Part of a small language model's weights.
Size: 9 layers, width 320, 5 heads of 64 (1 for keys and values), MLP 1280 quick GELU, 10.9M parameters.
Architecture: RMSNorm before each block, rotary positions.
Training: 190M tokens, 4439 steps.
Each number is 128 + 24 x the weight over its row's rms, rounded and kept within 0 to 255. Layers, rows and columns count from 0. Numbers have three digits each. The size before them is the row's rms in percent of the matrix's.

# layer 4 MLP up, 1280x320, rms 0.0345, rows 642-741, columns 0-63
095:125159108178117114170137079095155128126152101129118114126167114097116151158119156106159135127148124125130143114147120094132117106098128142184145111121090120147160128087134114102173168132102109
099:068129084149104110176162132156130124110153169146125162113131098107102131154123116215137089126140067108158149085140113169145119108114116143158118149165098122118118085103159101114144129099138167
094:158150059097131143139156090120115123133139142117105141156110120142144135157139134090144139138134153131138130152110090069144132109111118131180104136126117090130151121114114108135137158111117139
095:126154138133137113102149128157133114168139114100125133135114140128137138104173120119130140074158128121069089157108122128146089109149144145110112110106112133086116151137120113160124140127114142
096:132186145111124098154117134116124137181147122167154118120188112100166120114126135115154117115158138167108170127102150126113139184125126088134119143121118136150130143135134114140131137056136140
107:144153128118134142153152132132125160169102087139111124117145171167090117134103159131151095125129137151108157101123149144117152113079139088119072161152145091141148117132143077127102166127133119
112:148130067134130071127139133078137143142156084123174100148149124169094154146115107159175117084168107126109114111147122164128166146109127156135100141141155179134107108146140099148131131118141087
108:111117129119146099170114120076144096162116093135131121131113161090068113151145138128120159136090089114083139153127097118120165089089103102139078135095089168090118132110137145139125117125092074
102:117128126098102129096103120171107154125130084096133141139163148133110116102166167147163108123158124110111122133104121095130146163065151128136099121152084145131146127133082116150162137090134143
096:133168164147127094109133089139145185136114180188086171121158108126089114119097171149193111148157115200101139132138104126131124181112092149146138162151132127109116144157135103120117111101121137
104:143165121143157108149108142142141112149147137135137147089103137158131135074124133136154135094117121184079107146108138140143146172162104126082147150112137138121136174128128126131124156126126109
104:152116136151154110157105168159117162121145141115142084106141092114150119133156136115127119115142140175097140157113137114174164170138134102129150113134118125137111174155122136135163141148123173
096:137148092131133147136147117131139143140155120114151168125124104133084120131121142114145131126144112157132165143144098125139192101131123100113093150124124163095139121075112149103175183106101105
096:155123077098152126146148098141151171123138112116135123126124135137108141112098107113108119124131117129126117137113110078121153115121129124125072127123132170092160162115100091142119125064124063
097:148132129112163107122124093133166177132130119135117103135145166117112140103135143115158139105142121160119123105112122127097136117132122144145092103106104116094147168134150136142097135134039136
101:110127132148147141091148126149127114144158113135151151125113103146068128121118166132175161147129132148132130107119144125105139153127100150152137140137153130125095112130143105140116093127140157
100:131138102162163123141159128144121145118133073167130118102157143108135119117130143128089098132113114195115112139105157136116123121162110138133089100130094154123150138122142130120155141120079127
107:118119052096177120100168105124161112172119128132134121084131092151109123129137130146131125158110117153121126104123134131126139136108136125084142134148145147100144090102127127141104121124137153
094:119135098080120080133119115132120121114125113118155120121124133143088099096152084153109071078156113139076144097122118148137136159147126091103125141140109154121153150166102096160135129042121123
102:140098121115122087098152113135071135162184107140146129182138102130079148154130096138129135127092094148114107117134108174138127119161139116117082163141114124098175131065097134139145133171159102
099:077159087129125169160183116121178105114098096151101108116155137166128112129109130125136131137174128161127170089133116121130101129095130118114077137124146118146108104107083143150166126140089116
101:140153130146105119137169123169124121105147150160160153115150158097118143133084132155090171146096149122096113154079124145084133138115118143146111175112117098146147132136142085134106164114127150
101:096109154116136114114131115199116106158078192118125163150129099139137166131145080101124136139090109120124160132139151164167185146117151177172138147153191123105099140160097109111169147123089081
092:102140081083113128146140136127144157131142078079120158109144149168115098103109135140131122106143109125135065109092103152146157138151141101123129144169127146150120147076119148132132141122142105
108:100143132112137129157079131113136144120152130130140166069106148114126156134132120159172142134115088112089081130115123099133132190130118133150096140158050117088140129125124113214103141112146123
109:133147150125145128127111093180158128167118148131126154103159183153127173114127080155116158115118110156150167141120111090098157127139145151162162107149129142095155161153117100147146120097120111
087:093125146114121122167121135137116121095084109124154095114158160148097083137150121139177126121116133127136155102148100147147101104138124102107122113100111129144157129142100047156166103129105104
108:109101092147137150123189119129103113134126110084145136123171159162122138133129115118105150133129132138076122153129100113061146138092087122137152159139093118119078121123137125126131162130116148
099:168134131123153137136126109133154143141160099168141108131170129164108123134133103108164142165128116135132175107125112135127094147075143135108100145140132130121114140131138104147109136080087095
100:059129138118145063112114126122123140163153153098122122136133131143103098097095116128119125113138139133109128124051103148107155145174131130125107139124135109115148103147124133164118109109107171
102:121142072144142121150128123139132155134138150131146119110137144145120122138165093127117084128162122126121136128119102154125171168092114126114130144121157148134138100101095151152155127097119092
103:140124152117219065127122115124123114112123117128125122179121126162082134118120122115150151156110141136132111135110123089097122116110107105102072137074127106164126134109120071172141134140161117
096:101129147075185096118204117185070145129108129089137126114127111129125161124143134131099075120116092124145172088093073107110111129128124134143083121152121153111130136134128109103154128118116109
091:114129137128091117164134135112143119089140074094118147149135058124119096099106082108117108140165176124139141124134145131127109149080127135132126135155153140102120134142119126124119092102109107
089:158107116093106123136126080161120161124137094154100148122125128136128150117120073148136140154103137109131126112117146146148162140159115146139114119134136119076105120154122118129170126124117137
099:124170136142144107145091114101164151154114146151122118130129140141126138104102162128134118148165078107144100131109143127140107145115130149116140093129140185092102191115128100145147125114110115
103:163192143129143136093152130123129129169148115117218133094122150128089126085113121155124094133088121086109123126124118134110133148136145162144150129133128123154148134112116094135146128118094097
101:134152137116157133122148151155109144179100121103148073151122110162116128115134143131178088125121152126144169084114116109116175120111102187134127153140139074132090120143132147175106119121122150
099:137134105168170112112175153159145128109131117150112127077090112125118151114115135106129117108141163141135141110117120086135131221131119144119141109160122090143142115138089167138111111147099131
096:140149139154128122138146125145155137157152119157128184146132087126115188117136117146143137128067113122148108134133145111131138122122111179141098149168161129081091142117156194145115151114118125
104:112155107119148141130173132173162132126158132085155129128159149150109153159140123139168116100134140109104145124122132121110125113134174131139116173126155123137089159108115132147140124100130147
106:108133144143186082139138097113135157168174116137144088132150108186084133118120144116140136164075100133101129138091125136123139080125120141138126157143069142066156138123113127097110142123144102
088:151182112124146129131150129121118103164150177137120105066115142131120155124084127149129159122129115150121127137126123102106169105135108133132097124122107137118098162130132122111145113133173110
102:135195119130163082125132145126164116104133121143129085133146095130097142119139125105173135174106089151108138147136104117151147127127137116143131128115134156106147122143118135129146132102150115
103:129132121101097116134155104128152171156125123109167136105130116116126120136138146121135145114155066172089151152141132116159130122102090106153074164139119134117121118131116145113127137143078099
094:113114107127119144139151118137140158148108114126167177129110128147117163155132133153174134133097073146126084099152134133081110140103072157098136088165140106122149104125105116122148144097169094
096:117117148139116092161140153147150151141141118133159134104110124143098115109105137097145074104154135153148128117125062134148119150110110146111159169118133143138167087149127125121106134144131124
088:084131101130132108139128147113147140129124117122153140155121118162125109163141114149153112128119086104117099144121120096104106132129116129124137121122178141129128174169128125167116142139140141
100:115132104150143128180147124138123155124132156106140113120134095156117135126093109145115118127096136129112145163098124114152110100147153142165108203124096146141167112134080096093145158115149131
100:117141092101137065154105106120145117120124181177144143133155148096114130126123107159121131139105121101088114133103117155128168113167108145150147108117152139032130192104124141160132134133102100
098:109097092130183085104098099163127179139159126107116152162144097125101150155142160124128133132112093150108119149130121094104141170148124153127117162148125132088118143135136173097151132111115093
102:087121127169125101154106103168130148122119152156122123122138138143133128147079121130135108102137095119093107108146134155151158138082121131116154137140132096132100136148132105140164131075133170
111:142195089080138118125171107121111140155115115126127150069091152127076143100156120170132127107133095102134128112114122136084133133105169126119121117150122133143132159133110083121202111104132140
105:111115103117163135136170132156119154157148118126146143114135120155081104119104097126146152155105088136147110095076094094122116114095153145119100120175116153125159146111116084123132109094112106
101:155142117139162090139142129128141164132138113098122169134112102143096164091092121119145127152108123185144140131119101119156103132094153159138135154149107099117155165117082114089167138143084081
102:129204109090153125190094130127128132128108105143143123077130107144129149136092106090139157171123093117130102116116113112133115137119145108128121120125110159102125154100114158139130112115141143
100:104117111095146121174122176156148133146135161125126160129133175117112120114101099097153090108181129120153119092101120144102152158145067164086120105116136113133156177150112122150125117082110132
094:151132059086170122133133107123171133122166098139119116117140180150110151102146158123157102125152094142118156130148050081115123106124135153156124113128117134119136123083088165151122131137150101
107:097168115148133118138117083135147098109178153101173141108103146134104171149081109107121112127097074103125114104095133135124157104126139124152118130116104092128158124126081115180130122124123153
102:126111141122145132128148148106148135129115122143109145127166164138127134134107119122121133142090106113112109126163089088103145126107118090120113147133127184130121157151126135144131154145144100
100:082170131142083116126138158126144125180163145117136144095132160145139121124094144107134144091124135124119139143118100131131126168110118138100133141122151115138112116118089156167124138096081092
101:116137134133140155141203150173119119114107103085120087135132112154094172124170080130150120130132146181137126131127156109091097126120096125121157159146113143119126129145086140117143138165074110
093:133111122099163124104107138149154145137118119124114130108134108123120136108118130114110116124118107124115087118118076105105146101092127117143118128114106141162105146116158123154188129119108119
100:130134121130135120117121135128148127153154127115116119131125123140117111113112163150121080122096146144113121122094133145103186167118074141113129118101141141108063109119164124175145128094085079
098:121149123120119139146104133148109153176132151129118159088110131132125123126117110107129119141091102144105132148134112125104181126105104158114156127133114134097114140134115127135147143086092151
094:076126084130166141133137076145138141130140157138175158111144123118100139099099127126156102150090157161117153136059093069098102110131164131144164139089117119137139140116137113148124118141132107
100:085113133119123105166123141180178169101135160113116146131092137117101120119107101090141104142144094142129117077102115112088139167129095137111127107127137113091154121156125133105106141107057134
098:145206120126196131123133100130099153157110135126163170106173126174100098099142160139165104109121139139107125103099127095118158110071144082196127130121097120155146146098110131165157167096127130
103:133125150144135129140136139127136159143126133127133144123090114138121167123156103177139077092132133120107136099139125121131122102143116142179114182153168104073116099116096103123142119161076094
099:102160123092162101065129138095123102178139170120129117141105159152127123128136102166142150117152130142132121159112077138093122124118112165147114110142117148087112136148150134178132141107108131
089:136140091113123113128153055126146119151135082167138172149105122146099159119101132147183137152057084123126082097108144121106178093135097143167107124110127148119105111105156116133121129125165109
102:114119132072149143114127082131131127139155142134121117121131079141103122174123090164110104089103110137121152162083118111157125126138156168179102146125136150095112110117100099103170113110148125
113:113139096119123087146127120142130221115132129173156128105153121136135117143126160091148122132160129122131091106099130112123152142107135164135116095135135083135127121098121133158103166131064058
102:126165108169152140125100125141119128148161123148118155138077135115096141129096129141146115125129134164132098173132119089094167151125126139151109145107083185107164191124108131148139129120143145
108:126110129061166063104146126176151094137139170151117124126110154118143120102154151114132169157137129102114128126124100089104143148133114143135151132107153114092058155116116151143153078121090144
098:107119151142146111099127135127096117128073089131181143131122092168119114085103139160135085088116123147119157135134091180119136150156165144130107110122120111132155109132116138185131128141085129
101:110125128116125117130161099161115132129108105081166144155121111156133146110161168118103126136117086125117132122114101126106118123106160122117127119195101106129115147110137143146142101088145115
102:114109094106157132118164117176119105156176169103108134124123112153122127125153095164113126105179120168139142076135124142139159146123121176117135132130106148146137112174138160178130123142098106
101:109167103149119117137167106171156148133120101140094122102100122142121144143104117115141112101071101132104128127107130141131141134134143112111069158084093126136155114121089150119139133116094127
067:119125111100126116110116142147149158162178129112142164106153137181125126116129131146145126147129127142129159109136146115122116094128138136155099138137112112118102139126097158165130120138133102
093:116167128123107130178140070105197152125135145115118146112121132162099137127142154105089102122116131149113189060113128145097167129165095101137125105113136115104122148126137148156141163127120146
101:163094119153178120127141115120156129128122094137142105125150157155135154129144118146157073137070124121101179097093106120132137107112086123138131130166092099103135134109154159115134132146107117
096:092110154092176132128144158130130185171144135135145139105166149097146167081161110099164121110120142120095162096109119139110124170064120127120104137170110177120127113137139129129170161146126125
056:112128089100159124111123164154137158148123145121123128096153130139098141075122132104140098135153146131119144112114121115108155130140149144151110124149110125122136136181134119156160134119109106
094:116108101129119136123133133174165152083124146111085113174108114147100132146155155157130135122093118140133133137120089156133114130151144139127169112100118095095165128142127133117133116141083103
096:143157084125142149143147119173139133163141132125116128121111126112075145138082121139127122185136087156125107113107126138125102100108105142101146144156164156175156176149074127192111125139148135
101:150083166127147146140129125148157137153146146092117152128196155155121121110104120121094130090171128156135127099136100130100133157145132120110116145120141116146076171188102092138118155121082127
100:140121131115137036116144122115125131155101182144132176107085116145094143113115138119145090139161103167096145163146096138132108079080162123205120143155132168114127116116131155126124142126131137
088:132136148135126140103144159133151165131121138105127122119163133131121194062097160111158139142121117126114146109139139117087141144128124125158144190145107121117118154161100154101087140138125158
097:112116120141137101132123131143132160112126178151160156125119123142089148148113142154140113148133110132112140086141118157145116150122164143150137094171102108119085167128133097112129099087110093
099:117151149123114155105139116151159160126172159096137115151143120127099182103115123155152149085126117134112158144140111113166164142099097105140095137136092146124106127150135087127132121108143117
112:149150134097134082167129142125117141130109128142132126125190127176140148099142158188129129136091129135073142122139127110099154142142087156135113120109142137105106135126143125153098146108099137
110:131144098154110102116132153115142125106157101118104131114139137139115201141143107098154150152107108111125118148113144106128101128128164127125137091129140146109175141134110124153132172137122140
097:157134142097146134150138093130177130127154146171148116107115107155125128090126125145115119131147136148131115146134115124127103130153128151163115132108148152123085127094097125096131125132152116
099:099146122153135095135142131159129139129129105091129148141119133105097135144143149113138089127126145132179140147075129125109129141104089066133118157140110195145136115117123150125129171111136090
100:147138145098119142125135108128144142104128096082134194129106161117138139116124117108110144172108132116127159138134140138138140112148129104146097101137094124075134155127107160150128148123125105
099:121103110119134077096157128146133140157087080130108133133086097131131174122117082132154113119093101110135119138110125095134087114073166139108112135144160123081122139124078119110128178158133108
105:130171087124114102129131148146136114138130183153144120116142133130135141137129134135115133125111128121135098131112083109136121124162189162114161127116069158126116105110119109150123140130128118
102:112147113134115106157113127126110148129133101142144152161102131137122162141142108095127165106139121137099157169118059134141123182097165120123122120117088118131140164111042115132175113070133067
105:099186140168128109173168141141130123141117157098177125137088118139109151150136123140159111122132090141159131142152094169157140114117152153135134115108142164132111134165111142120139150136114121